{"n_layer": 10, "d_model": 160, "n_head": 2, "n_kv_head": 2, "head_dim": 64, "d_mlp": 640, "vocab_size": 635, "activation": "swiglu", "norm": "rmsnorm", "norm_place": "post", "norm_eps": 1e-05, "positions": "rope", "rope_base": 10000.0, "rope_fraction": 0.5, "qk_norm": true, "attn_scale": 0.2, "bias": "none", "tie_embeddings": "early", "parallel_block": false, "extras": ["local attention windows", "shifted keys", "capped logits"], "init": "uniform", "init_std_qkv": 0.0372, "init_std_o": 0.00931, "init_std_up": 0.0372, "init_std_down": 0.00416, "optimizer": "cautious_adamw", "lr": 0.0005, "beta1": 0.9, "beta2": 0.99, "weight_decay": 0.15, "lr_head": 0.00719, "grad_clip": 1.0, "warmup_steps": 272, "schedule": "wsd", "decay_fraction": 0.795, "decay_shape": "linear", "final_lr_fraction": 0.0, "batch_tokens": 16384, "seq_len": 512, "doc_mask": true, "train_tokens": 117100000, "steps": 7148, "dataset": "wikipedia_en"}
Each number is 128 + 24 x the weight over the matrix's rms, rounded and kept within 0 to 255. Layers, rows and columns count from 0.

# layer 6 MLP gate, 640x160, rms 0.0548, rows 104-158, columns 40-79
[[103 136 154 157 129 140  76 122 153 117 166 120 122 153 121 149 102 142 117 117 122 124 125 139 126 132 100 130 152 165  77 127 178 141 148 162 140 147  71  73]
 [118 126 116 165 104 157 111 143 132 154 124 112  99 109 159 138 140  68 128 144 119 128 116 142 134 137  81 179 135  91 139 123 120 155 180 136 145 125 144  69]
 [119 107 104 150 107  96 113 147 128 110 107 111 138 122 110 172 149  80 133  87 130 169 144 126 110 152 101 115 122 129 118 103  78 132 109 137 133 129 132 119]
 [159 101 134 123 150 138 143 139 114 155 137 141 129 130  87 124  98 142 139 126 152 176 114 126 107 121 127 182 160 141 135 143 111 135 113 110 144 134 102  83]
 [127 151 134 157 135 136 158  90 132 125 151 117 107 171 117 113 110 101 114 163 144 154 150 165 141 116 142 165 103 120  93 164 114 124 142 123 129  92 113 111]
 [119 108 148 199 105  85 143 145 116  97 145 126 120 141 100 122 146 125 146 118  96 109 147 106 117 143 102 133 116 112 112 139 145 118 145 126 135 140 133 128]
 [ 75 123  85 135 128 132 141 128 110 123 143 161 126 112 151 102  93 139  92 113 153 144 189 204 125 162 157 110 126  98 120 159  97 143 101 116 145  98  89 154]
 [ 94 143 139 159 106 126 117 104 151 102 122  97 135  89 129 136 139  95 111 130 122 128 129 130 124 135 104  84 130 130 134 110 129 120 135 149 120 129  96 152]
 [107  91 157 160 108  89 155 161 111  57 103 150 116 122 122 158  96 146 124 143 181 102 126 153 167 162 108 166 147 144 154 160 160 135 124 104 169 180 145  99]
 [103 133 106 106 128 160 144 124 128 110 121 116 129 159 142 130 140 169 113 171 118 101 140 146 126 103 156 148 162 109  84 139 182 157 107 149 122 117 105 161]
 [ 99 117 162 147 135 170 128 147 128 141 142 117 125 129  79 187 131  94 146 153 141 123 124 134 117 169 142 125 130 103 107 121 147 143 144 171 118 112 110 148]
 [130 158 104 167 110 126 163 100 143 140 146 107 182 104 128 148 107 160 120 141 125  93 117  65  99 145 137 133 147 141  98 137 170 120 156 127 135 121 105 151]
 [128 142 132 150 135 127  85 123 100 105 145 184 136 107 132 164 159 141 148  83 160 142 103 156  82 134 154 135 134  89 123  89  99 135 143 139 106 130 115 152]
 [160  98 104 134 148 102 147 126 114 126 142 138 124 119 135 120 123 178 174 192 149 136 124 137 131 155  99 117 148 104 108 159 130  97 137 138 133 116 128 169]
 [177 109 147 132 115 136 118  97 173  99 156 143 118 116 130 184 141 150 127 149 138 160 140 115 131 138 137 134 139 143 115 151 163  98  71  99 143 102 137 117]
 [173 122 141 135 153 133 144 139 131 115 140 125 121 189 159 129 128 185 158  83 143 105 133  73 157 113 159 123 154 152 165 133 144 131 162 111 155 184 135  92]
 [103 174 102 133  98 174 123 151  96 138 165 126  86  66  82 161 132 147 148 118 163 145 130 140 120 138 115  73 127  71 129 134 102 158 142 109 107 106 112  97]
 [118 147 116 142 114 107 116 152  92 148 169 124 159 109  97 144 152 142 127 134 142 130 154 133 135 104 110 113 115 119 143 160  52 102 135 114 143 146 148 109]
 [131 120 118  98 140 135 132 134 105 150 164 122 130 119 140 119 175 143 118 103 105 102 117 107 129 123 103 109 117 139 125 154 165 157 137 151 130 147 126 109]
 [126 146  65  86 135 118 120  97 136 107 111 145 125 115 125 150 156 119  96 121 130 152  57 144 157 135 134 110 117 143 198 107  61 133 101 108 145 144 157 198]
 [103  91 158 147 126 126 152 124 132 120  99 105  97 124 114 101 150 120 145 141  97 123 107 124  93 160 139 176 138 130 165 129 129 138 124 105 118 111 135 130]
 [104 116  88 126  82 156 143 142  96 173 124 130  97  97 182 151 170 115 127 120 104 102 102 104 120 173  89 143 141 131 165 109 108  98 139 134 165 135 151 130]
 [153 125 155 124  84 113 140 148 167 106 130 129 103  84 141 158 107  92 122 160  90 138 152 122 106 139 134 110 123 162 114 191 112 129 155 198 119 138 129 141]
 [137 179 111 107 122 160 112 130 126 114  99 117  97 112 137 100 126 115 108 114 159 156 105 152 150 137 108  97 105  98 120 114 135 124 169 100 147 106 110 115]
 [126 113 154 136 179 107 151 156 115 132 123 112 136 115 103  99 185 105 112 118 113 118 104 136 100 142  78 109 143 122  97 134 152 136 114 140 100 123 153 141]
 [141 185 147 160 163 134 149 108 134 137 118 133 153 180 170 125 165 123 129 123 120 103 175 148 136 145 112 123 135 108 119 120 154 108 148  86 136 133  88 156]
 [ 75 148 130 149 139 152 111 144 112 134 148 123 135 148 108 141  84 116 116 155 155 131 105 114 138 126 175 161 139 135 127 121 131 147 119 146 137 115 126 141]
 [133 127  98  65 138 129 113 151 132 159 183 125  91 143 119  94 160 162 128 105 144 143  99 156 159 124 143 119 149  91 143 169 114 140 185 135 147 164 112  78]
 [ 73 129 151 132 118 143 121 112 137 123 144  90 120 131 179 167  88 107 131 166 131 141 129 151 124 126 119  96 165 149 145 104 133 130 128 164 126  86 151 170]
 [138 122 123 175 164 152 101 144 152 146 141 155  91 155 105 114 112 118  93 119 127 101 154 168 174 120  85 149 128 158 126 139 139 154 125 112 161 173 124 121]
 [154 105 111 125 147 150 187 123 138 142 126 162  89 148 150 138 113  81 137 134 186 115 113 127 128 115 147 128 119 128 135 144 123 162 143 133 103 116 157 116]
 [124 139 136 165 152  96 124 152 139 130 120 131 138 124 113 113  93 126 117 112 150 142 105 182 114 152  85 154 134 141 144 131 107 156  94 131 131 182 135 112]
 [ 80 145 114 169 108 104 143 123  89 112 140 116 120 117 135 143 126 129  97 115 129 116 118 145 132 149 129  99 106 129 169 124 100 138 131 173 143 110 184 152]
 [157 116 148 163 137 144 158  97 171 110 112 166 139 132 133 127 101 180 144 106 127 131 170 122 139 147 121 154 122 126 154 179 147 110 155 124 136 176 115 116]
 [105 165 166 125 168 106 151 119 119  89 136 191 113 134  62 107 118 137 107 136 130 174 160 133  97 127 101 134  60  80 144 120  79 155 145 141 149 135 130 121]
 [142 125 156 135 149  78 160 152 149 159 113 110 137 124 101 143 152 145 130 114 137 131 111 141 164 130 118 147 188 148 152  72 105 140 136 126 153 155 135 110]
 [182 120  98 175 108 127 138 134  91 139 123  88 176  87 142 104 149 139 126 144 179 132 134 138 121 102 133 148 165 129 132 102 119 207 150 104 149 131 123 160]
 [112 137  98 138 131 188 147 114 183 175 116 140  72 165 123  90 159 156 140 146  90 108 137 174 106 130 143 128 116 111 121 158 133 100 161 173 186 156 108 110]
 [120 150 106 103 127 137 132 105 157 104 104 163 109 143 182 142 114 123 135 138 109 108 146 114 140 136 126 126 147 134 142 103 163 146 102 137 192 111 159 174]
 [121 104 105 103 139 108 134 116 120 152 101 113  89 107  97 130 154 134 150 140 153 138 153 109 157 121  98  96  95 103 110 136 138  99 152 105 119 113 115 118]
 [143 134 129 155 138 131 150 125 120 124 140 137  80 153 143 126 125 158 143 144 116 139 115 158 140 115 151 116 162  72 116 128 157 128 135 124 113 124 138 119]
 [ 98 188 154 130 169 109 110 168 110  64  66 194 110 171 169 145 119 150 161  90 146 105 159 168 130 117 132 188 106  97 172 105  94 115 167 146 161 125 115  74]
 [132 114 145 124 140  82 100 145 158 104 134 128 136 123 131  87 127 100 159 155 114 131 159  99 101 113 148  99 149 128 133 120 131 103 100 138 173 197 114 115]
 [134 134  90 128 113 130 122  69 105 109 119 173  90 146 171 121 136 124 123 151 147 150 122 161 161 119 137 173  74 137  95 142 108 120 134 112 125 135 135 114]
 [165 111 130 130 100 135 134 138 106  78 147 153 174 117  92 160 133 111 137 153 172 131 139  95 122 127 105 181 107 138 108 162 139 188 146  93  96 113 140 106]
 [137  97 141  96  80 126 118 117 152 104 125  75 117 149 146  89 119 141 123 172 131 129 144 163 165 121 138 112 167 139 100 141 152  96 171 124 147 154 140 117]
 [150 112 131 146 145 129 129 146 147 120 155 153 138 180 148 141 102 123 105 111 118 153 165 158 104 157 132 143 152  98 127 158 130 129 133 124 143 133 157 146]
 [152 151 134 132 139  96 128 108 163 140 135 145 153 160 130 167 140 147 151 108 113 137 104 132 131 123 118 105 152 167 118 158 138 118 155 124 139 151 162 128]
 [144 120 115 134 118 100 138 120  97 130 104 135 142  86  83 151 101 149 150 133 121 169 120 107  98 126 139 211 154 134 110 157 158 165 138 148 115 128 156 104]
 [136 120 135 106 154 130  91 127 126 100 153 111 143 107 170 157 138 143 136  97 144  94  97  79 128 111  74 103  96 132  92 105 177 149 113  96  94 109 110 128]
 [115  78 134 135 189 150 141 130 113  95 118 133 123 144 132 148 148 125  86  98 109 112 117 126 138 130 142 118 153 124 118 123 107 131 126 128 126  84 170 133]
 [106 149 115 156  88 107  68 113  87 125  97 136 160 114 145 166 146 118 106 102 124 139 146 146 121 184 129 122 118 162 155 141 125 105 101 143 114 127 140 130]
 [ 75 124 153 113 145 123 124 107  71 167 133 157 120  80 118 101 150 114 100 125 164 165 165 130 115 152  88 122  88 106 126 131 112 122 132 112 155  90 142 128]
 [ 92  91 157 145 131 104 130 127 132 125 148 117 137 129 155 107  73  98 157 121 125 115 148 108 131 137 148 157 133 109  79 120 121 153 154 126 111 155 115 162]
 [101 166 148 142 143 102 114 107 115 165 149 114 125  88 120 113 137 100 122 108 151 126 143 109 147 131 122 127 125  95 107  90 143  99 142 151 139 151 100  84]]
# layer 6 MLP up, 640x160, rms 0.0514, rows 104-157, columns 40-79
[[ 97 149 137 149 144 144 166 129 125 111 118 156  87 137 111 109 135  92 141 125  94 117 146 118 104 111 116 163 110  83  96 100  70  77  98 129  88 126 110 167]
 [103 144 116 156  93 151 117 155 111  85 112 113  89 126 116 160  91  88 145 168 119 123  71 124 155 112 141 128 131 140 166 139 112 120 108 128 134 166  99 111]
 [156 136  87 127 118 121  98 103 167 167 101 120 136 132 161 110 134 119 147 114 102 112 133 188 125  99 166 132 140 116 101 101 101 137 109 140 164  98 169 179]
 [123 130 132 147 106 116 135 115 118 129  92 135 144 139  69 127 149 107 124 108 169 121 129  97 131 164 112 144 102 110 135 111  99  99  97 134 110 117 110 150]
 [119 111 172 137 125 129 141 124 164  94 165  97 144 144  88 122 106 150 106 152 124 126 113 177 117  99 104 123 158  60 141 116  79 149 119 118 129 159 108 111]
 [182 145 117  95 102 152 136 111 159 143 171 133 132 167  95 140 166 107 129  98 121 142 162 152 170 146 140  88 128 180 129 143 109 118 165 148 126 115 158  98]
 [109 119 102 104 153  75 138 145 139 164 128 148 118 112 121 123 156 144 158  83  88 133 124 133  96 103 177 107 136 136 132 132  92 104 149 127 121 144 130 127]
 [128 166 152 155  80 128 129  98 161 149 121 120 117  73 112 145 107 118 113 140  97 145 131  81 103 128 126 120 140 107 134 151 112  82 120 126 117 126 134 117]
 [170 144 138  98 154 130 117 133  94 158 116 113 120 109  99  79 174 149  93 110 138 114  71 105 157 124  96 130 108 153 152 125 149 109 108 148 108 141 121 127]
 [113 123 154 126 164 107 159 154 161 116 125  99 124 144 115 132 172  88 163 132  75 120 117 113 122 101 136 116 134  99 143 113 103  95  95  93 133 174 116  97]
 [131  79 105 148 155 151 145 115 100 147 107 154 102 121 137 119  78 112 122  98  91 137  99 147 136  83 151 122 140 145 131 152 114 117 175 132 116 111 159  82]
 [124  91 113 114 106 132 144 105 155 133 110  72 139 114 132 151 175 155 111 113  93 143 137 132 120  94 144 111 132 146 151 106 102 156 143 163 132 136  94 158]
 [122 119 114 165 106 156 107 146 109 153 144 180 119 117 134 108 107 147 180  79 111 118 119 123 128 186 132 104 103 156 126 139 132 121 108 113 130 158 154 126]
 [147 119  89 151 118 125  99 124 155 105 173 146 130 122 115 167 119 113 134 198 118 126 129  93 165 159  70 137 163 114 123 153 126 114 122 147 136 139 120 117]
 [101 160 122  98 142 187 142 127 145 163 130 179  90 123 125 151 128 146 110 117 153 161 139 134  71 120 116 128  87  92 157  71 114 123 158  82 145 104 154 147]
 [120 120 147 143 146 165 124 130 154 105 121 142 116 148  98 124 112 140 121 115 128 139  92  90 140 112 147 110 157 141 104  92 116 126 162 177 183 138 140  93]
 [136 112 114 170 152 151 136 154 156 105 105 123 139 158 104 168 115 121 124 126 107 145  75 159 115  88 142  77 113 127  93 102 120  84  85 132 145 132 110 150]
 [113 161 154  93  92 135 123 125 141 170 143 104 105 134 162 146 156 124 127 160 134  77 133  81 133 128 135 110 113 102 172 117 161 144 134 136 172 156 114 111]
 [121 136 127 133 149 138 140 125 142 121 127 154 146 127 158 106 120 144 149  96 161 151 102 137 142 135 131 126 150 172 136 134 148 145 126 134 130 150 132 135]
 [123  97 152 130 115 104 122 127 130 132  88 159 163 107 146 148 128 169 151  97 130  93  82  79 135 141 152 110 135 107 119 105 128 117  88 142 117 117 152 118]
 [101 135  96 105 115 153 166 110 151 141 134  90 115 127 140 118 146 113 143 159 115  87 103  68 126 124 124 117 107 134 142 144 126 102 162  95 118 105 121 129]
 [100 175 125 163 110 132 156  73 131 144 150 176 116 176 119 126  66 125 137 141 140 120 141 170 114 158 142 132 113  95 117 114 109 125 139 136 144 148 162 142]
 [100 121 161 145 119 120 140 128 168 192 110 121 120 112 147 159 184 165 150 106 150 112 136 122 124 145 115  96  92 138 101 154 151 120  77 141  92 104 135 136]
 [143 104 148 106 147 118 141  90 152 107 128 132 121 151 123  94 168 116 121 148 111  87 100 154 119 109 158 130 152 149 141 126 144 102 126 157 119  97 114  99]
 [159 108  81 114  83 128  95 101 120 156 130 140 144 104 114 100 103 163 110 148 104  84 125  85 138  88 147 106 117 146 155 132 123 139 124  94 139 104 113 142]
 [133 148 107 127 116 124 110 150  99 165 138 175 136 132 178 135 152  99 121 152 136 120 146 128 137 103 134 139 143 124 114  95 167 152 143 100 147 111 121 115]
 [ 90 141 173 139 103 138  92 111 111 131 113  89 171 108 174 146 129  97 110 150 157  68 112 175 163 115 182 135 149  97  99  72 148 110 146 113 174 113  95 141]
 [112 120 136 139 139 126 150 138 129 112 153 125 139 135 143  99 148 134 111  56 134 114 121  76 102 163 100 127 138 152 164  65 109 116 129  63 136 105 167 119]
 [134 110 121 146  78  90 120 130  84 123  96 148 117 119 160 124  88 145 147  98 159 131 139 139 141 139 158 153  90  98 150 153 146 133 149  82 162 111 168 191]
 [155 118 134 140 159 122 141 130 130 113 127 126 124 161 134 138 157 164 131 143 109 137 122 148 141 108 147 124 165 132 154 112 164 137  95 138 123 113  75 199]
 [102 109 160 148 119 143 116 150 108 115 144  93 161 103  92 166 119 153 147 108 168 134 155 100 152 147  77 151 110 146 158  84 145  85 115  96 156 108 164 117]
 [130  97 119 134 136 112 101 168 156 144 137  88 126 130 142 148 124  88 147 124 135 133 108 126 158  88 128 128 106 127 102 145 165 145 113 119 152 101 111 137]
 [149 140 185 113 126 118 136 153 177 120 117 173 165 136  98 101 113 143 183 139 158 179  88  83  98 100 150 170 137 108 148 133 185 100 161 121  95 133 131  88]
 [120 128 116 112 107 120 134 138  90 141 132  96 125 114  99 109 132  98 158 158 143 116 136 104 118 110 158 153 153 104 110 139 148 169 140 111 124 148 117 115]
 [111 150 165 160 133 149 128 127 156 132 105 111 141 141 117 140 108 133 134  97 152 149 105 170 127 120 148 105 140 134 140 129 135 108 136 107 105 125 101 126]
 [144 147 122 105 161 128 131 142 120 123  90 145 120 150 137 181 115 107 141 128 135  82 130 129 143 148 113  99 100 162 150 155 128 141 161 136 140 124 103 117]
 [106 138  98 103 138 161 160  98 101 161 126 127 167 132 134 121 142  95 140 175 183  86 164 100 113 136 134 133 103 141  95 130 109 164  46 152 114 121 116 118]
 [108 140  94 167 122 148 122 120 136 107 152 106 122 163 141 154 107 101 124 151 109 131 115 145 124 189 123 127 124 112 141 167  90 113 154 131  90 145 143 129]
 [ 98 115 141 144  89 133 144  95 129 131 149  71 151 110 135 143 158 101 156 113 101  91 171 128 129 137 121 125 100 128 116 175  95 111 124 135 103 111 140 109]
 [124 128 156 127 125 145 100 119 103 145 143 130 130 126 132 126 132 153 114 116 107 138 163 128 111 141 102 137 151 123 140 105 118  93 110 120 150 131 128  84]
 [139 102 130 122 126 137 133  97 129 140 144 132  93 126 118 143 134 100  86 166 147 161 145 182 141  65 117 118 158 141 146 124 131 127  77 149 142 121 136 114]
 [123 114 147 156 154 118 142 178 129  97 118 141  99 105 168 122 136  91 131 152  92 112 108 117 106 102 104  86 155 113 159 128 143 126 122 122 115 119 172 115]
 [ 98 159 106 115 125 105 135 124 114 126 143 119 131  93 113 113 117 117 124 165 151 130 161 139 140 170 165 136 125 129 141 118 141 136 116 136 141 141  93 101]
 [130 108 130 127 110 110 108 104 120 114 126 125 168 162 106 125 115 121 113 111 137 133 124  64 138 125  83 181  84 128 131 112 140 146 178 142 100 148 119 173]
 [ 76 118 103 162 113 116 125 139  93 117 135 150 118 124 154  74 160 158 113 129 111 121 114 116  65 150 101 122 171 100 168 111 111 108 111 113  90 138 139 178]
 [131 166  99  96 122 127 143 110 122 138 127 118 161 121 166  90 126 125 127 173  80 143 177 154 142  99 139  88 134 134 115 128 144 102 159 103 116 105 124 135]
 [113 101  96 109 146 132 133 127 166 137 110 101  98 161 144 158 179 140 147  78 156 161 145 154 106 143 117 109 141 159 112 108 100 122 151 167 145 136 125 103]
 [106 109 183 115 109 132 151 114  97 120 172 139 106 163 150 130 152 118 108 136 130 116 111 140 158 107 130 173 135 114 102  98 110 139 183 169 125 137  99 119]
 [143 134  98 132 136 101  90  99 142 143 117 148 117 134  85 136 148 115 138 120 104 117 118 134 148  95 146 122 121 126 126 160 152 147 162 138 132 134 119 121]
 [134 130  82 163 145 145 131 108 124 137  98 133 136 135 120 128 130 104 141 115 129 163 134 115 109 125 104  88 123 104 153 132 101  81 110 118 154 106 123 129]
 [137 123 145  95  91  73 177 123 112 101 118 172 136 168  83 102  98 112 160 157 138 166 129 120 138 100 162 105 111 152 140 149 130 152 126 108 102 172 146  62]
 [134 146 133 167  99 118 163 123 102 144 104 116 122  68 122 120 130 125 154 111 155 157 129 180 111 150 116 148 139 114 120 126 127 120 147 111 116 153 134 116]
 [112 149  98 114 103 136 188 109 140 168 114 119 137  95 126  74 125 132 156 133 128 145 142 160 168 139 164 133 127 206 190 126 181 138 126 161 165 143 122  84]
 [133 138 108 173 160 111 107 113 127  78 152 130 118 149 114 104 125 117 121 127 128 177  95 139 152 146 152 161  93 104 139 120  95 118 150 108 130 133 135 135]]
# layer 6 MLP down (transposed), 640x160, rms 0.0355, rows 104-157, columns 40-79
[[103  98 142 137 124 117 141 112 102 125 133 184 154 171 148 145 124 110  98 129 113 152 137 176 147  89 114 136 127 117 142 129 136 139 103  83 126 136 152  90]
 [120 122  95 125 124 142 142 149 114 120 126 119 141  90 126 150 125  94  99 135 139 128 130 124 100 127  84 144 103 111 121 108 138 118 153 109 139  83 146  99]
 [172 118 129 107 160 132 148 137 107 120 141 155 111 119 115 112  96 170 130 153 145  69 118 115 182 144 122 114 157 138 155 123 188 115 129 139 130 154 108 115]
 [147 148 115 137 113 130 139 153 147 142 107 107 144 126 165 152 169 116 125 154 100 134 108 139 152 105 148 142 154 148  84 120 133 108 123 180 137 117 171 102]
 [137  95 116 132 103 210 154  96 108 153 145 112 155 120  89  94  91 107 130  96 149 100 158  86 118 180 162 123 119 153  96 141 134  87 114 119 131 130 132 141]
 [107 172  74 169 147 133 108 120 151 108 118 119 144 162 112 118 124 133 126  95 167 165 141 166 154 154  96 140 125 150 143 103 141 140 139  86 155 103 142 132]
 [123 165 133 144 102  91 157 131 138 144 122 165 142 118 139 112 152 147 139 124 109 137 103 130 151 116 149 155 105  55 173 146 144 128 119 168 121 178 176 123]
 [100 115 119  95 139 157 146 107 105 145 115 138 124 141 135  90 136  95 116  99 112 110 135 130 128 121 135 160  97 139 106 105 135 115 145 116 142 169  91 141]
 [137 109 106 157 134 150 168 124 133  94  51 138  93  86 126 116  95 184 126 117  96 112 117 125 149 139 133 145 150 164 119  88 119 121 187 141 137 146 148  77]
 [ 55 153 133 157 125 143 128 122 108 122  95 143  81 137 172 125 153 147  98 145  90 108 115 173  91 123 151 156 151 116 114 120  93 138 159  87 137 137 160  96]
 [130 126 129 127 134 115 157 144 121 105  71 140 109 110 124 124  81 118 106  82  99  96 125  73 138 121  92 110 134 180 133 101 115 150 100 109  83 130 147 158]
 [123 133 110 123 108 154 159 127 164 146 181 161 158 103 134 102 107 117 140 140 136 137 113 153 117 122 100 149 115 115 153 129 105 125 100 128 107 133 155 105]
 [107 145 144 131 144 108 123  92 154  96 104 138 165 146 114 123 119 123 106 130 138  81 151 139 172 114 127  97 128 135 106 153 144 138 118  46 131 129  93 115]
 [ 99  89 145 117 113 116  93 160 157 126 160 122 152 160 139 126 104 144 164 109 102 103 182 141 152  78 128 165 100 139 154 116 168 124  97  89 108 118 100  96]
 [120  96 136 137 135 109 121 159 142 125 119 115 181 127 147 116 134 114 119 138  87 139 100 118 114  96 106 122 146 132  87 164 159 152 128 134 137 117  92 178]
 [ 75 115 142 138 109 139 147 160  79 129 127 144 130 156 125  94 127 113 149 114 120 131 149  96 138  78 120  92 140 118 146 115 109 132 101 134  89 114 141 180]
 [130 124 116  68 139  77 128 123 109 149 136  56 129 104  92 132 163 156 142 174 156 107  99 110 148 154 153 119 156 155 154 104 157 134 130 116 113 124 120 139]
 [135 116 125 107  98 148 129 129 130 141 118  76 120 148 155 131 134 143 136 151 171 130 112 104 128 108 131  85 184 140 139 153 117 128 142 156 144 116 127 129]
 [158 130 125 132 147 118 112  93 146 104 148 144 157 149 134 128 134 108 136 145 120 105 140  99 124 103 134 139 142 124 134 154 107 104 135 127 134 155 133 166]
 [151  87 149 102 149 159 137 167 116  90 156 158 111 158  66 115 129 119  97 159 140 127  84 112 102 124 161 125 126 146 148 160 116 178 124 167 105 109 151 170]
 [167  73 149 111 172 126  93 142 105 123 141 111 140 109 148 152 138 116  83 126 127 115 106 132 121 122 177 129 107 109  87 140 164 134 162 139 180  94 102 100]
 [151 110 120  88 130  84  99 127 161 140  81 122 112 116 106 106 215 149 151 100  83  84 152 145 117 172  87 105 123 112 179 157 116 167 150 132 126 143 153 123]
 [106 127 142 115 165 183 110 166 110 121 120 105 112 136 173 118 136 108 125 132 142 131 139 140  93 119 129 112 125 123 149 127 118 131 156 138 114 105  82 123]
 [141 106 163 152 133 121 107 160 121 125 134 123 147 145 103 148 118 116 125 114 151 141 134 112 137 124 102 129 125 119 161 143 124 122 122 145  82 129 106 159]
 [124 103 139 127 125 140 128 164 141 136 106  90 139 157 113 110 164 123  57 104 111 149 103 128  71 151 131  97 140 172 140 131 127  86 140 109 121 110 142  98]
 [101 129 107 132 130 122 116 145 128 127 116 116 181 116 107 144 116 119 124 142 111 193 129 137  83 124 124 106  80 109 154 127 145 116 144 116 121 125 166 139]
 [154 176 115  95 130  92 118  97 133 131 151 101 118 116 131 152 143 112 135 141 116 122 176 137 165  83 128  84 111 133  98 117 113 154 124 113 165 119 147 131]
 [110 133 133 126 112 101 144 124 167 100 104  83 103 132 104 132 132 166 115 123 127 124 132 144 147 105 136 128 147 126 121 147 123 158  83 169 115 119 189 118]
 [145 136 137 164 110  81 142 139 118 136  98 133 139 144 122 111 107 110 119  90 188 156  86 146 125 138 148 143 160 115 113  93 112 126 114 122 162 139 135 153]
 [119 145 149 144 148 151 172 143 125 154  73 153 153 123 154 111 139 140 157 163 145 160 110 144  96 127 128 143 110 108 111 122 107 133 132 118 174  96 169 117]
 [ 62 134 109 179 158 109 109 154  80 122 140 142 111 131 116 125 132 133 110 117 122 139 117 107 145 161 116 127 124  95 109 113  92  76 163 135 172 139 105 181]
 [ 98 125 152 148 169 157 146 105 125 123 150 168 157 127 116 136 118 115 138 119  81  96 153 129 154 128 132  63  90 122  60 156 164 131  93 116 124 133 151 146]
 [139 111 109 133 122  98 139 112 121 105 139  95 119 169 109 109 146 153 127 116 155 104  89 125 121 117 117 128  80 136 147 107 159 155 143 150 109 104 138 109]
 [143 112 152 148 146 106 136 114 138 133 118 118 139 116  95 128 135 147 113 137 146 175 143 131  45 126 115 115 132  97 121 121 119 128 134 119 133 113 141 139]
 [110 176 113  95 149 104 103 135 158 136 127 180 130 126 131 101  74 104 158 136 129 129 134 116  66 147 103 116  65 120  91 131 148 129  82 131  84 142 127 112]
 [ 95 166 145 142 152 131 125  96 139 134 154  93 136 170 138 123 142 104 147 114  87 164 157 136  93 146 160 131 124 126  97 157 163 122  92 123 128  92  79 106]
 [178 136 120 124 117 136 129  95 151 104 111 114 126 126 117 114 160 147 105 112  70 141 127  79  96 172  93  82  85 133 140 133 135 140  97 111 130 117 122 149]
 [120 146  93 109 158 111 148 146 104 151 109 165 117 154 106 149 108 110 110 139 106 143 146 184 132 115 156 125 125 127 122 120 151  98 126 136 115 153 129 123]
 [130 119 108 137 104 105 108 122  85 106 159 165 145 142 142 120 111 143 101 155 147 132 172 108 157 144 148 152 117 120 194 147 148 114 116 177 135 133 162 133]
 [130 129 109 124 104  83 117 123 167 146 122 100 113  94 180 165 133 161 101 136 133  93 142 149 129 130 134  89 122 113 124 159 141 156 120 141 136 133 137 151]
 [104  87 120 119 126 135 110 153 129 130 102 108 149 120 113 174 147 125 121 122 117 133 157 139 165 148 129 117  97 122 144 141 126 120 141  80 109 141 156 152]
 [142 123 108 135  86 135 123 127 114 149 138 121 152 128 126 130 165 109 152  71 142 202 140 110 103 114 116 119  98 173 116 147 141  85 134 111 160 116 102 129]
 [186 143 106 152 112 132 181 124 129 141 121 120 135 135 124 105 118 132 124 118 155 114 135 150 160 123 139 107 132 140 142 125 110 142 106 124 162 136 113 157]
 [102 151 132 134  88 132 143 122 159 131 129 115  94 140 132 146 110 115 124 100 110 118 155 119 110 138 121 101 180 185 113 170 148 124 136  93 134 155  99 134]
 [112 109 142 148 136  82 156 114 111  63 174 139 137 127 107 148 114 135 142 117 118 108 104 101  88 141 148 156 115  87 161 149 127 123 173 151 128 149 121 155]
 [147 122 121  93  97 148  95 145 123 152 109  80 124 107 134 104 141 148 135 160 140  68 128 141 140 108 160 157 115 177 156 107 103 150 121 107 122 113 119 174]
 [109 113 155 129 156 166 130 107 119  88  69 126 147  70 174 116 141 107  94 117 148 106 142 117 128 134 113 133  87  98 124 115  83  87  93 113 175 137 139 131]
 [127 125 115  93 134 128 124 115 122 135 130 127 159 103 102 123  96  82 135 114 108 137 139 136 141 143 111 118 143 142 136  85 131 101 111  88 138 124 130 142]
 [137 114 105 110 127 113 122 154 167  99  93  99  84 148 128 104  95 157 118 165 167 130 156 160 154 141 129 129 110  74 197 102 118 169 134 112 101  84 126 121]
 [143  57 120 115 111 139 125 144 100 126 136 121 129 150  92 134 125 127 159 105 143 148 164 107 150 175 101 134 162 145 131 140  89 118 133 113 142 140 139 137]
 [139 145 134 112 122  96 167 121 137 128  89 102 145 133 147 179 164 128 107 151 161 127 124 146 109 118 137 118 111 121 141 114 142 123 114 105 120 153 135 114]
 [155 112 117 102  95 141 142  83 150 111 180 100 143 131 135 138 151  90 144 144 112 120 154 138 117 117 115 142 128 119 121 150 136 125 116 137 108 104  97  85]
 [142 125 116 105 163  72  98 133 103 131  84 104 137 106 113 139 166  99 118 128 102 108 128 132 132 117 124 159 134 116 100 105 139 134 170 114 107 160 143  97]
 [150 119 128 138 122 100 134 141 198  96 142 111 129 153 140 170 141 142 141 125 140 175 122  83 135 101 161 138 128 148 117 161 135 137 126 132 165 142 150 143]]